config.yaml
vocab_size: 8192
norm: "rmsnorm"
norm_eps: 1e-06
init: "orth"
init_std_qkv: 0.0381
decay_shape: "linear"
final_lr_fraction: 0.05
max_seq_len: 512
Each number is 128 + 32 x the weight over the matrix's rms, rounded and kept within 0 to 255. Layers, rows and columns count from 0. Numbers have three digits each.

# up: layer 9 MLP up, 1024x256, rms 0.115, rows 831-857, columns 0-255
# down: layer 9 MLP down (transposed), 1024x256, rms 0.105, rows 831-857, columns 0-255
up831:088100127131119121153147148158065109087124131119117128154152157128113162195120103093116182076188118145055156151124123135158114100104132144133082179168124132074124155132124074146178117108090183116172199105141090117168115140106121126138132142093117118104120173173125038185136112180156126127157145143050071156057146165118122176107071153136114148092150099112148145040103145137171139069132134117147141127163130166122192159187144155128101134081165086169099132098131189146181155112168131122133122114194105105166120106161134151139122074128168079162188175133095148123088148078201134175131137128102179180142084125171108149119135104151131051103093136164115152035135161102120150076166123202154130113104135144048118166072140192090137122144129151140142163166157086116139144173067131
down831:114103052124146138156179099136140058109087127140113170147092124157108085155132131070138137128146107155153186148112120165146133157133177110138134135139145128066098082140103082163091095119147087056137106123096130091118105155104066191165122157138043161129087151199171065053127180118109115187064231129144108117138148099132160154203103166069129173078090110107138105077141093101152125190129105117137130133100139124159115158080166108135100084139120078034033095176106109123138131054122175090143131068098136156070169162117229168143114128092121075117172139110151098103131048129094068107143112137136119153132145160152086164068130128091164071187107146181122132090124138144078142121175140102138135117155116152169147121104169134138130164164119155112135182131129124137094115182092140
up832:075116119137121145108129110137110128116092117103121153171151120195202131146142135105149147127150158133157118144128105109071101115032204153124124109121131157100139180100118114138117101063156144111199168086178084139113145109129134132094138116099138130165153107123092099094169169163146086095149102142091095112154118155103126099121113140145055147119122151072126113057123154116137161114152136177132116086144166180171166131116178192091060093090172120156060059134146134156085053138127182132132122142131095170114095128152138127171113173177191128119116111137119100126106088163157105087099176152143164158148100151133160131127143107110164146186108121127163103061149097104108215129148151092197111108185117089100119115090148138162150129077129153167111172092149104065122154120057127
down832:109090186163079163183139156115123076148187170135036095117179157141112190075101156096120105103155180146102100087141103104093218073122155124186111154111158113125167157054119141188121097140161133177117168086129175130082049054152135148079133161080080142161138120123156118097102100102164090141141120109104138143113143143145109133131089153108131167100122104067160123122094093142135132183100125123101099138095126121137139161167104186131108089133134122141143103073086125162110167150122100162130121108121147098087161114139061132155093109124157114096159091107109133154142141069134158137103148104133183072078134146123104178166151123095140079187156171131120115197139090098138118125172131162113068146150111153078154173151144183099123082185155138136121149117093089119167115147111175
up833:073130142108125111105097121112146119139120158096133149160116093153108107098073145115086150115092090110075118094168095090169103141123074136128027147082133137142082210143128102143101101086103126095077093095129139094136091095108078149145179168090168095109144091114118085148135187129126138124082098124106137171096153167147088141106111163119150105131109133144150196104123158085173142118214161147133126087136112168177114142103112147116133211146142130190142130147095188140124148115116133098105136115115123164141199136143212107076161133156076073110183186149116176172077172137102101118129127073204158132153104103127139113107123180122133107117132119139131189151164125110157145172103057156154178118113162143135099154146116087138063074091132148154130123160079110139160143147111113
down833:178095086109132157175145104099148106112131132125127170133126107085176147116124135122161086107124211167161128148140153139142129068139117142131123119098108182110152129152180090130154104106116122130118124148094164141151113161140137201162160109114146167080109130064107185151128181134051153117131079153108184138145114108127123093114075085139135076124125100187122096116156091119113128210060171106125138109082132119139158145105109148111112150147082178107152084101129100151132132130126089094130162159077120104117071151106084147109142137120102168122144041132152153089121109127120133140094144121121182098136180099163138120099137125109193112138119138086148178083132162164129133162119108122076092099184096154142143169126126096156115082104178187136189137141161135098088065170116087
up834:099133127125124136140113098152151137101139096144196131162135073170124147093136134107101135112106148175140150148157128112110040118104128168148078089080116115113153134065060127157175098107109109156099160102136100073172120142137092202104160134111037136153146086122075091120110169118099098114102113160077164139184148131132159059139180114160121177143147152114113154114091136153049119127251183088142142102184148110127046080088210128102113098146166145117165127163188153122120167165112109126081012113160088154137099107167130152143160117126081131093145103159134130153146130177115065064107122190229176149096136180112081170038124152159115067138125182139137120132197163142126128130118061101174096096120127090160111125123110167159168120126083132126093072128122078152130181091156093
down834:177072127104078114114094186149135150105120111168186182118132122066140121099090162047079192137142135191100157116057199196143089073085152107072156079148163151110155094167071090166130152154114084139139155138121146113103115108138115139139120146159108156064116096189114136082065184120181096088113121094089131117150086100129092175171131118152151125136094129185086193093116141205095096084138116132097065136127127091119147133122104138153137143125142134080129146133134120138146188132127125173101141125154140090132121083161170148104085095084149125117097165171107111118126179147155124058121100105149115132064102106150079183160190128117155127128141159105122152151118138186165115163117177161207168134093192104193116094146141193227137165120115118147106154131164134189093135062149101
up835:125101112107141067143133132148134146174118148126157086106193121100152068099130132093123139124142105097078070161107204135099135158115173151155130094154138182120130191071134091110089127062125079127143149146103128142120154140146099180101128100155098165175180182098086154148113126112149122129149107136135102125142122129074079086123208134158117157116137141123155130146111191112149105105155126150075132097131112118114117171167184119153085078083101097099133105122121132117132143198100198144179123131135109127146103140105144068157132150172162143141175222134085088104114127183158163075127132099135199136127087143135038174151134110182121124097203169185071117116212132128105110141174154142150149113122209086085109117165173147111151149077090124124099192114125131133176143177097112
down835:130150115135080132160126123119155131128133116079140110084163163167097111098097112109156122138131117045070158110142115118094145094134130126151113141130142110157093148156138127143098147154149145146104147149200098080144169101089113092113110117081114087143147089122137167151165085113109070074141140115121131137128156141122111094100173139141142125134106115144143057167204174207143119255130107176147135104168124125141140136081138136089041087139112184159111101130073106113128155210102145138133135122115141141110138148114118146103095137101088137112133106194127136154159126149066147168122099148061152105111198111121170131140140121105146137116132106129108101146153160136141108080159130130120101146152099126127142130151120159174142093087148096181159128141093130139144171163124153
up836:091135121089105096110104176133164118173133110129143154131142117167153091126161145106156101153150165171110179186130069140162146148126213089176127123206133078115130166136094173136080123158119189126172130138099084120142095165126103174095132099152082137145148100104101162154091155139107142173073183169111108109140128134114119076100081120202174120106123089144170119119041194109135109062117097110109158114134069111102128152153156130135094126133088164072164170162151176151101094125146159062150112099056088158118101080123143121202131151111145062177146195196038176108192109175164132091112125115155157143093113126116128136149104129141181177170092151146171137126080103129122131112215187106151127058152104096156183144110167133118120145167140177140117113104141136148116130106133208
down836:185173170142147101123182108166133063108173139132108123116090201147041162148178163105091148150112127200147105178098106108084126101143137156122145095195131086121130081131163127150171135142096139121121097107069135111164138113117100177117129117165101146103146134125076176093083106151168152112099091080152121148184152115193119134130084149171145125141189104104152099141150115065161051135106139128055220139155159128181073118140092107125139127090141158138116137151147128089140128126170111157122156131137088109149158189124166133138091169091144150130085134170129096094157108160114092189095102114182099132112176133125083113099176115166148138177140108155116113151136176110106147155136109119165116139104124114190147127081179138201159118185100041148183092180095132180031158136145091
up837:095153125125145138102172124138096107127109092136175113105067083105194152124148152112100086139150174132170161133152142122147126171087146125125124151114103136129221108106145144098164063104138126074062109077113139106163096120182102131152083095058068115072127183098126093159081191095131102140133134154098177096178152130169148077140157145202136083143162189140127115143129126066197158094148094145086103139103098094072078187107180124128101156090101148095151087099141070087189067156171154110207090071170132140137146079137141101120203112129137093084093155153153149154163121139114154144186097175077090095055154134120091096121140112106100131133057130167151098102119074071105146140124079135090111161137105080131117136092104146139154135060083233102112118105108081110149138184178184
down837:109138135135094146082145080109168167110062178123154127126147105098073158135137181107081099130137085138139120186122095132064134074163163139161168139091077147166047125182064074198112142167177085153174169124097129139113194079169112150121112149095135163108143122110123134090090160160105069073150192058159157114108089186143109126134108135150112095171119125124143145133068169179155162093217088171117097118076084123098124182155089114117127202178095062104111184108139133094100107168176095137166144133150081168145093121146095062130130129192122106107119140098165141136132061069128149084177132117139118143143162090171136138110073206117124133060088108187147184090135141102127111147109148166120110134175118103157159104059115130187075109084083124154095162133142120148119111078118130
up838:068141148088186080117105107100077070126094073168207088132113111154180096169077163137134157156133053136183115142152171200145050126171120070151110136171072182166127094113080086075195117149127036125141151132091157115146119109106095100157114149098151059111120134140100117128107112123136152153115151095073097137181103122089210148100118140139180118141142138170134148092161120081134209119085096133079119134145143163098165081150127122096132178128076202202129062102182065152130110095194116129153153096179176171031103094231173109158063114156157155134086208164141089128137121129114119170107055230092149032087116122109102122127063136125157031082137140112121082106100141090136114108136084090103098123041130127101099081188194110108106200133149160113154123096054104147126062105084118
down838:141108105144121173106151137126105144139141169096085172138170170133109178121191128111106103107114195132064143124061094047135195138112161186155143112091126119061145126141150123108127192108121194102106132164140061095111169167189157132117169131159112183154107112126166151130109170113077124101151139114182186117130128130179045112118134152128153184132163146063131122150118139140126115160165146115183105174107115119123102165130121139129109122109151034091076129114080172111152161163066114164142068093112094140236154177055121141103224121136077106105180056085105209072105165143146187101148199044094117170158127157149153093165149120124127212145148159112220159143162159146162164139139183158139167139172139128180134138080117150109151096114081142139109119148198152106098199128178083
up839:126156176112167079105182163124121093172150143175164091178168208124057116076048087117151101111133128170112075137095142123140102065091132104133117134125145157127136154052125128130088145125138118101106197084156148149108112130105151110164122179149070068095106118151134107137129089149105146127151134120146140147107144167130134150077176127152173110132143050118144180102162161132128154043174131124118114086085100151150158072127171183064057145141221171132096121103156120144132137100138156163175131152087131189139132162145150088143114100076180106127130157174116156137106139140103136111123154158160136100146055143104119096115028153152146144102149172084134120147104080114141146120141121162144119105108074140126163082147143122121083127144093162113095113134035132151209100127127168
down839:142140104105100120128137161159101176096129168086102095144177128166051144146120128083104149196174116151225175109138150055121158113159076130122138118162124161124091112108145170083111170158127140093134110082079184135099166071123146105131158132043101116135104125128118124151072171087112150067181170107127137107085127145092065171121106118105127127100145047101116069198154124151112107161132139126089112139108104155113162074114172087132130136058158148204158162168110155132118165104164167177106130173096082144136144099125158103135124228138081101098104178124116130144106195143175133129168083127136108154133086147077118104130164141102120119150082139098127173161099121160117192145146122124157133113228092138120113126135154132099167068174159098107110077070086137125147115133132156
up840:063154159124150094162074084150137120193140113097136079136067103180110118125110124114127141139137043128156165187134118107144138124158120119122100127172059107080118177151072084092129108117116146160082121116146152118130089137174152178119082131154132134136111124102169086143066091138153157133196138176078062116181155145107084127081107202122126113126116141096145126144129131133105140116133129103136065056119057149095127109203194146114116165122089181086144150158176140103179082156107113084185149117081132104088143098141159106150106110159118156125117158179093176116183101135058128111085160120102129150110041187150058126077129125124136145125081106137087178141128178154129124153112110156147113119085161113132092149173111094140149105129078131056062100158081070136110142155123099
down840:139147103112107115195114165142047093144152094132140132119179103111121121113121080157112140120155128142145153112090150125141149148151125102096109103094137074150126128125155157118137127153125143126142122113102145163070078129100153145111107182128138104158122142123150071194157048132108129144179150115174105152146161162113209155091155106195064157154190105112128185101102102151145107157070118129155112108150152079101109121156130156192079206115044210088132111154131109148119109132146099121124174112091115090175082114147066121183085164132079146098131137156125155087150126164102071095139101109135048143065104149119082102123140123157146093130117106101174126139125149189105153126153139162127061085136058122121105178167148123108139103162097148113153183148151096094086155146177124
up841:087162125158135152125052154100136126151082123145147136136173093170086115105194171091088135075111176194082154177077096165139143146132166127121121129210080205109187157071091103155145070089158167090069166085120085092176101161127085166094010133053106109109136131123055092130124052255151075116143120095073152150180185123166157100080135129197099120097095127093080163182093220144100147036115149090170145131165129138060080086139182131059092101100170120122151105132113162160127092123159191122143071140135115118156190136072105141134193170144185096123089132147052130074118053145138158080112136119129155192000063141191171063171128152182124154103183121138119155071198104127151239173145159117154108092124097163174114187124121143140122128148186155130089079096059115012178130121139089
down841:111151145120132106030105146163156180201005130224116225146162153109099122135172125136126214139180084133093133110161130099106184108154062080077146111123117055225178160178141165155155187156115110119119146145115167133147109094142153126103152174148107080147191133098178117132108100175161130118077073142213114191128185080110106132144149122110121172118162118149127142173030166130088137106191069128151162165062137111136072078193140147152141126158127126060201109138159255198144101104100130123187106133178151179179205221152125118055126178140182130067107150173201110026189079245141061151128164125105204078114158063116092115104128137155157080124175123070125073111143132095149134134053228087193100085069068066099122148087116127114124129110158167156083076131109104109185118047142182
up842:113137123087158109153088138139103127107124074088131039132218155229150116046143115143137117140140137114131099144146091118223109189157125177139116178144155066140111159131120075136140163147121139125092134148107149100122079160135144145140102166133116145102043088125067154125186192119143138110068182158127113126095176134144170111153088096141132209113110195148174116138103135128150165105151086143166069192129101152116099142114123123077115164096154181063170191168123142092165139166134168146180072137171149187124072153153148095136145111160127136138155155137116210039142109107110103185137093151093098150109116179103097094112070120062184109123143138175142117109114111144106114127153091139150085099142144078117127175129090135164140129163118106100132129143125119208124193186115172
down842:191134181125090187164127109100197129160132101104118081107107126125208150184099139165109158115179150136127080125124152170162089104159189141092139163157107156139195108147159142123109114076149135124153156073131124083061150175060152080151077134076065137057146157131123148125161163106109120100128134157140163133150110136121170115173117121143097116095178101076131122119148075065106146174130125102094186142170141149120138093126095127178162060102139160140130096139085076121131120116185142099128116099191149201134155131103137130138138126113149156154139144186153175112115193153097211156169186108117162088117115118133131129149123192113058058096150167201068091175163104142194099142110121147124089141132183135117136137107143129118128136147155099114092157099128139119124113090156109
up843:094130139118163077101153129135079120170112111097174150140136058128100119155093150125140067112144127102132124155195128101192149198078139144134137153108159164097097137109132115114126102161137130135146118111140088138090073148075098182167120137150153159106171129164126163124108138131146051151141106143132116145119163107130099144068131161144123170149133113066165149150115167142106139138094163185164136059120156114097132157100134165128076166099175146113108100119107141121135135111183173097197079123122128172081144148165161098159155141151140142094134211167069089141143134135132054110134161136195127147123106164192160110150092201134113137164082116093056172127155108117091141137109096138165140100143088148131132123143035124159160139121175154196112202099191119178111154191039111
down843:104079128138089158169228144148111095126142118088113164140159139143136112086099087150121117107146112111165077105142098095116172210124146125122139104062204084181127135102147061151175195121117129148129107137090116158109090167100097111189147072134133160131105138146168110061130154037091077115175152150121130141118161109176096187117156124148135150154081112130144113183140162121145107253159078114128098077116148172084112132099188092180119124148101085148107177179145100093093155098156148107129121128130169124128112154105093091165163142126125150162083151109111134088123172157103139157124124109138184141125146162130120081126142146123160096152084115144153126104110122123073139104116127137127094194165076139153176109125155103154125118090162119092108150145163151143125126154134118
up844:056106128123140090084095121139089136140171104067115078151132140192139144176174184146104148149159091116093099125175075054175161138141093142166137140105111130062183150115117111125174136113100130079122100133136155114135117172181075150120128150163077105120162131182131139149176138123164158105118118130199126111178157181135105106103103235157122219128169172109192157117097120153105204130106120140133114128124093091106109149155175088127105131127132201101117075219137151141121138126156170102146093050148093115095096201154113142080221102137091153134085114133082210058146083113173119116100143157124154124123103207105120138121159115118149105095136128099131126125146121084142154141137169183121151131176139124122092144152118138129117146127084154196113133148141079131120111090096177
down844:079097131092115069196111226091082124129161070097111137167093135163131131129177148147148147104111109099165131111165103130151137138111168086095164149086100153098089093147134143110127079120110130101105099101132150144162132171109087125194141118121139144127150167171165134143152137167157135161146141119188115162124154127201134114137115140144113102140154137147115095204114092172139158218113146145097108129085101091105120126111113095154132145180169145129116141190129103163094119115128136124123119063075141168149139116123108150095177116133079174159105113154131155143142104161125137180144055155167128139156117126109086189146149105131126164155117145130148151164126073142126118134150159136070138125157108133134145083166155181105087122140092099108048120139114136133089113179098178
up845:100168127111088129150151128133108137164106121171182173079149126113102140037140135100070127122072156125079117112210114132181080173137149124185093146151178152108149138139179149088104093087118143108184205146130129119131144177138164104112053139107111110105093067118123145139133141221109185142098133150121130190160129169112140108052130158087141096107119136147114114193102158116079188065124137090114148122167106056160116122151126156055113148108152138164124123091115118106114098175127133074142138138101093131151106120105149098212167146187111102129181168196149108081153058134140214150170121150170174134119114087130117132054131164169113122056085116165102179094173163076116107145107153134182096143129091064140163176093102176065153184118165152094116153087157107149143072072092080
down845:113091176121134057111170113144123087164150165124146087180110131117145071098036157185175101136136158087135131173143102138173166099161139079200124103129123156105107194136150126141137131101129123105186086083153142098094099135146130137083140132070080193114155141100098009191129078103099092118142147112110138146195188114110043108130107127143110083156064126129117134173101205106137071133118150164123153143109058151141117115152111207125087112178148119108118102130080096158097120046136112040102200124118135109162122178122182116112161123126142164135135121144186123097138133134161134099175129129104095116104140155158128123196188120153157102189255125069134088088166150107184142147111114135183155129138121151126164088143101148124114147165179167117161175102136171161124142178113118
up846:098171158112106139157108112123042140113101075150210164192123047106134108133095104136067103109102091180183190113142161094148090163108187167139104112165189124129173108111090061146126090184103046072089143155145120139163104098146084120157155102123128067134159152068126179106097200101132123093104144127056162103164169130039109151075156178113172186139094183102156121127118112110125163101142183186074100062167146183032033102086164085093081100139113108118159128132163106097129156122164218136128109090140159156124111197159078112174136118120083137184126146141114143149128084200242058132139131167196137161140094099192189103131116194099169142127099147183056115081156143092065190201167058092149149138137137117136093071146171173146162180106098157165089112116106087085135184048145142
down846:134109057179116096062120110063183119211157142109127169092217120056111148132181095133042133090187168174128135150190131130075150173113136120128128131170141150156126139098108144164181097127194145185096199175098114162149134120178146132187122092080163137133130125182108177146102135107168148174121135114112131087103078114080102089135094103082079104120113071147047149100096125193074146124105160177099160088055129141176114141096099095127069135113099119120108133072093129109070196102116062148092155184159085120100182136148113046081082160088118101147099149080161164141059169133137138105105137163190089176145146073115124132156044131139032148149123174138163156119195166111138134152157116128116094123129180124084135138122125119118118133154153106123169075105068161122089097133122192
up847:079077112061127145118123137136019102127070140084120103184029088163142114153133109087137148114097194121121151160183081122113185200086132129122096172158110147062127121071159123147109102103136122098156123143114171130133082180063114122183065106145141167121167122174146188112134149122117097150146125187148125061085131111169154144108108109142102191084143103128130158122141094087135120131165198189130075128149113130098047091102156094129124142067177095118078041107154180157136120165168182070098102059115108121052093176128154142136148152141146151135139179123084149099174093178174153070141150131182165181146121135129143086106114104100102153082115150179119141079147125132047197152121090167157115119137074134107051182133152185178098158131160200193118117143203097154172141137097112
down847:151174193111138165136079137119121118118135106134057138136104142159127085115132135133108151165176115112175142170128122110117174182189082154108177137129105098123214163085141111090179107100153099141116076137102154119154101160099176047124108091214169137095159104186140217083121060079131096173086152113114142189104141038179211154155144097136107149134133095087096127072170131104141129102140196110107143191119140088134069102150120172169110189121147100105107146100119146156075094165101152165074154142065123151101119187127094127108160134140107136136110137104050118083160152115124160084134154065060109151099159178161141181089147113138061168144126042213170137129113098192095107153157065111121074079050055195105165114127104123107105122141149114148122083203135102122143093113140166
up848:097139118137138120157149114119125141136070082134138145156133152149138156093149119060156069139097133153140097142114169170080102139046107197136112099109085146123123111115078111132132094106073124111097128083136109150139138098181137156120121097116104164150117068126154153118124109125119089106083149114112161091108183078129126077155138124112122139170176093127137148165116149128139143116178097195152148113158104143122055165109161143119168160084142073113144078190100142131140135169119125129133108131162131155145107122125118114188123127119107131182150141178076169152123137142166138091131107157125138124088159128179149146111160146115142114167094127110109108135177127125128162100077144104185116175102108152125123122127114156154122090098081115142104128165178105146122123123152108
down848:144065112155091164119108101086150076108115127147082143143133167108120106119157103152091166119114164147164171111120132182181110114136139121134094143152114136136149080163125105146138149121148151145132129114171120153140135071166197150089142120140092175168150088125089150093154096133116114136111123164103167142093158132147110115109085130075111156153168126118135156130084114141086109100141117144158146102144079147132089129108135138102172107144118146105160162123097084157162099140117131104180119124141064123133094106142122143082129084137116075099134106156112168149108123161127136088095099155076124155145157101156069114097145150169149083180086158131163191178152139124166125095055121194187196162104096127146137135136148102102129132112088148071122092146133173076153091107141112
up849:058112131071150116118164109143062131172089136098147104116162116141157099142177158121169141129143063110129083149167161117215123205124104106112105077092132143107107148081087147134101085062106143106124193134118058134104102188128090128196098132180095157204091091166118047113116122156114093160086143126146176159147094117136193128066097067127111129078119134075122136097102151121156142101156172101161110121155075159106132136170135172130112133141123150118117137096113186135172178118126188152161061095098111120142138145139150050120164166128100053116136129139112119185159148080134047180161118115092169175142158114145105108111057108131149156129183145135093162103143083149081145109151127145129113111151125142124136128148183168195156082117109227175124163125150114158155128127131123
down849:207128082146087148153104102171098170124169146105112166101128121135124147167149110159144148139131133082145167098131122132095125161178036115062140139108146082146156162139111144053103139106190078124172156082134162099150151175106120108129138125125114104165146117074144107109125146135158087197040188076101154135117090146166117141096082143084156119049136141083135092169135130086163153188084112103092149144078104127093091072087132071200140143208115106078127132135128143213102143120138071171083133162112166112091208127133082163120114143116130136138041135163132138176121168103144131112076148104117128105129178064152136170159160207200187135131124145159159175146079111178134127143075127138148151154107062099129045112176089149065117151108179147124164115094107137181130088126088075
up850:168120156123093185107149137070166115098111113111173105118096082152099112125100083129148163126135133212123163127125131130119074132109120157121132099154113160123145156116133104183167148110122102170101130155128161148115135124116067110149158080091180144148085110153121161125152128098141112151128113142121115125127097099112151177129103115112143146133135127128119156131080134121120170071170170177147115117100163123101133105119148122086127093132110142097117137092135205118143179082144150102151108093112135123126128136102127174162157134165091147127128144150117120127150097152129144171126136152168107114147139152084139127183114104136138156098121137108091139085140127121090133141115158168121189058107125153137096134152151120133113095121134133180155122115123151084101118105086155
down850:130139074132118138073150139077148188136112124135105172096094127109149105123139169140145102162102169175124204166133120136093122153135105148153146105145137099171159083150149131129115168136126132165146125158146118104112110107129156114113151166163081156118185116092134163141136145133124114166173140157123145090129109145098149181085151080117128099052114159110076153116089089158129074198100152156126126093124142137128142091108122097085134175126108177127113136110176101136148136177161152137157149141138128131104112115136141141136095140164147137138068116118178159133160107136116079098160108129116126089117149121138124153126079143122118140140118112150106102096123138137134148124134158067098182131137120071137076094066165150117135133163155136179135121138144187152119113124168054
up851:038164127145125142116148100159082123125126115167156029122100080117104130118169143129151132158116095152124127142147052110089127168119128131111117115141119198090079108129143081079129042124176123115109157157099040132141094166107124175142114116164121145085101117136165125151108170131107120107127132140075093107123174135106194096112074134116088142105151182142116162107149097066122102110102071204137122084188125087104121197155193100139059104070126111151113047113156092084166156121124182045189140074110121106113124123099138140148193111119091121116169137105112125118195057168138123098169166079172133130130154160129134145072138140091142140143112158122157113139112171063117186112127097137122133120133115146138109139180130158144099083112128181114116166134125064082118159183151088
down851:154131108098174129169176117108168131150130146102107139126202094130118145148126131138152135169124118146147098078120127103149143112103152146136146164150141168137153120195082142138148191072135125150147166117088156133095128116112032151108151185187158152156107120101153093130142167141160119106173186147151142085100065173150067158106150132170111131118110126113140130178115070145112188171135118138163150070130087129104143146109108113189097163095128057056086151169149126188138175087107125124167101202111097182186137119110086118087136170131135090054078140110146131181182119151109091124166129122099113163125133128148169150157124065111102099170134134113127147120135133108169148147097151129116164135148108145118125177141142133122143146120114124113165157152103142128106101051120142
up852:122129158108136180155093113121148121128116078082139186145183107198104137131149172150125091164090146115124111118090162140150123148101139146104125107121093130138136102099107114151157116104166034148115184048180063151114178138102128146144128096134124056137113093109114123167162137201123139040133159143131116083166173176136169085147175145165098105088123158089077150133054122120133092123086185118082107152226117164105120162115148146107061166130119133145107096140092199094128121110123175154130099152151134097169182156140138103093135176154136126113114113138068122112090082097173083144094120178146131137132107129184084104187115150078145135138144183183153100162137114145120110143156116100180112147155124094125165088078189178148123113069100147161121120131122117137171124142080131
down852:151123182108101116184153105097072141165134075142114169078134104159128121113129142124125094129086116072098053121106111127156142152117164115148170135111169188075119125099128126130096091133146133111125082131102161186165119119120090082106135111147162140113100189101141203104126110171106118098081135115140139144097071151099100123118114093156197170174107181127100143110152113142137104255140138113065150097126179074136155171127160111124110205105106138128136140122136146166118141166104098153203117131119102076109106183103069118088153179191149103174155185103101104131139118125115107145124117139140119103171081079146167117119108145140142083114082124074155113163147086113145123067136082153098109112164139164119121140101170131130106138126149130156131129174132149181175070155142153
up853:082206141152077131184121136137096106181140124218141180081165139147124141132174142115102161151116144164116142121165099126168118166127089099133119119152094180103124125070118120165176101098152145055138135141161124073192110174155138093082138136131111154125079138079135111155128104134193092105149029163137095153171178189159198079116164165165090127118156194119086142099084172150101159080154117119167121142154118192166158137113114193061094155139125154136059195120105077110118131128122111183201114133097068147154151127111158110199137143143131123102137161080081107129144088097083101129159129152171141093162078134134091181148133187136136073090153147077139165080114097069115170142094102085190061143119125149124120161098133179160120179106135136112105154163082124117128161116152057
down853:146096117126161182086102097160129163115110149107059176235177165109134099075197176102136176179105066151161140133096145118133155142101200145158094087120152164168124119124133120163070128179114185155122161123117074143108145131136140092161133184140164128174170138139101104156071167221143155135083144064130102127207156076116119122200160143143169157136133050066082094086136111131151152101118156144050082139131099118108093137134115085182102137168112169117171078135096195160130150088157141150111131154088138129131120073140121142072163151112063145107138109118096093122157186094139072104104122125153113173117102145116101153156133168101165166127115118193157101113115085152142123153183095138117131098095103182122094113152156110141102105081149166162104146121126064140105145105087118
up854:130132138147142100200072137160114136101132098120144063147114150186164146146117136113113102159129100178133107155122104166152151106103081153162094173093100164142141224093137169094159146097123124140126127098073167130168129102086119195147098175150089112151130154097096135154132135157160194089101122158133147050149129076053130133099109168171130126122091120119196148139098073044139102105091187103107062164127107181044155155153134183129136221055119138025144083167136105060124111125123130160131142106094168130099121143172129168123174127119184112068112135166138156134112131154137146177125119087111181148086169172119073131132090122150121125126134160230174116136115098105147163112127117154125097094152093131066090150149138147186116132168123110115158140143095103103209157180109135
down854:148063075197085131088093128103218155139108146136084145091115130129169105099152147114113173132113187169092124136117100119110088149177147090133141093091117094143100139092150111102223160119126101113160158154124094153126140103121093128149116106122163168075164146033098112089113096140098207185071091126115079169131132147144118118083121106179122179184107098168104120100144139113164096109131083110146140155114179145176118129159169117203106147145169087061106116164119132126128120120167117128112118157178101146157076081142124118063148204133148123145091172120113146142116134095164212145147166129138140121085162112118173121082145114125157129115135128138095119151114188176128111148180110153112145134101097173112088177116119131161136116077114133128168137102132138147105117142109169
up855:118080171145137109125057103102101133089121128122174098136109113134170121064174152128082048140092114092074134180117111122184143144154126137187032126116152092099134141146144143082184138146166093071130124112139095021136110107122125157173082135127113115102083159125112109120098168132142160128131176150124104126174128059097173128135104174116153162122066095113131176141139208047099113103130113107134118085120131190128115099160128145127138130084147144121144114151088140122132065194157166065124138114149155158161136135165131069156138100120114089094107122155136133109134155143114131086121104153144120171091061135099119131151079095130152159092168154156119159181194144108112133097160155148121150161066098148078158087140092152114124127089099106085141150134164059168153174133099166
down855:106113184129188101181113125053061119124149160198142113090140169122126105090075096123144191111120137084112083120091192121085117100139124107114077176143130123129121086125148128081119132127102134151191092120097171154059096072084110122110133103156148079067158130209126146172166149107120103153121140102125119162140133108111146148123114148082123124145100128117121150095117083079176113152149108124137141118170148137109108135142101048120125154069103106079137077134102101138098173077090090156137087163144112126144131122123074145124131111112167097125124168130106177098114140144105113072175102121154099071144109087148133117136111105168174172146115203145142130132144116070147169123122127142087154139107078163092123116154108142092152159154072133102189066126104098140127138106162122
up856:111094165153114151200106151116059086143083073142164086083120157150085163118121050078106103096081151134121139136111099133134130161139129158158070180162131149183135085139080065120114051195132068135128136151140132069201113157104133187138141101111137162114085110106125140144178142102190121088118188133123125150150077152065105109072148171081172152144070209102141140124124098029060179096095140165145160136161129077127074145132146140093067157178143137150132097133184125125144149095232099170120133148106110215092136088197116100157129159153144138139090224097175139144170100142167111192182084162183178103071145132143102186106058131124174214104117100120121187155118199150049144131174168099093082131180174121146127103193123255156152149123154156141178200099114109126159167118164072
down856:129126181115112212056154090158088105160064101133087106089153083180124134184160063121191118148184121111074097176154153141084052180117044163148166186141163129130169116140114111078162147058151145108112147140095134122184052147134132157153078077149124106111158131140155090135123182066133105145123143097052097114160159107125139118048141121143108106134116166117142210151177158096178053043097121079145189158122137093079151179138148127113103124124180121133075148124118095114126105063152122112096158131193101171202108132157150089101167109189082163133145058137112150148142099125104050086168127182127042137099157048090069118108215153090174148074090101128201101145111128083109133110082089075091196114160104154175118155128161203118173149122188159135169122075194149096053172163052122
up857:128161126124153096149062143125133148177145129086145147154137174121104113110178122106105140101106148166132148115133132156126139187085123100162102154106120159071112122089100069134166106212154108103155169087146128072164127103067117123102083139151115122164093110171095160123157172181170133099186088203085107150158142116101138152147119119159123137133134131138123164118103105053101185081153144127189096125165072128080112117131094076090124150128122174125088103108132096143149155136141173110126135090164123154052115079142129085116137135126140056127123166142134133072134181141106128112140124166150150076178131149128078148160060100130164092129128090155142142078153101089154124133169159159157086057098134087087110196142109136128133139144166131154164166166126156186137142096161124
down857:092092173121192100134111142131115075211116123157057077138166106125096130080142120164164198100114179086122131076117145090167140098111162131151139144140096122171128118111135145102128169120124164114099130113155096184136113144097161126144102106073214159079137081135130167112118078080131165128115147096103118165120121136123109133134118116094087138148120104170144137141138049131150079176103136086117192132159075115181146132109085113129155182112112149134132132134118118167095128071079187143084100136141163064207098203133120122177108155155117168090167149092108098142102137147107194112155099096117132119154177125125153151096220092186101149109154109123113086136117137142111123147110152133116139144100159195136154073143120092122116121113108059148176120145139179151130105099107133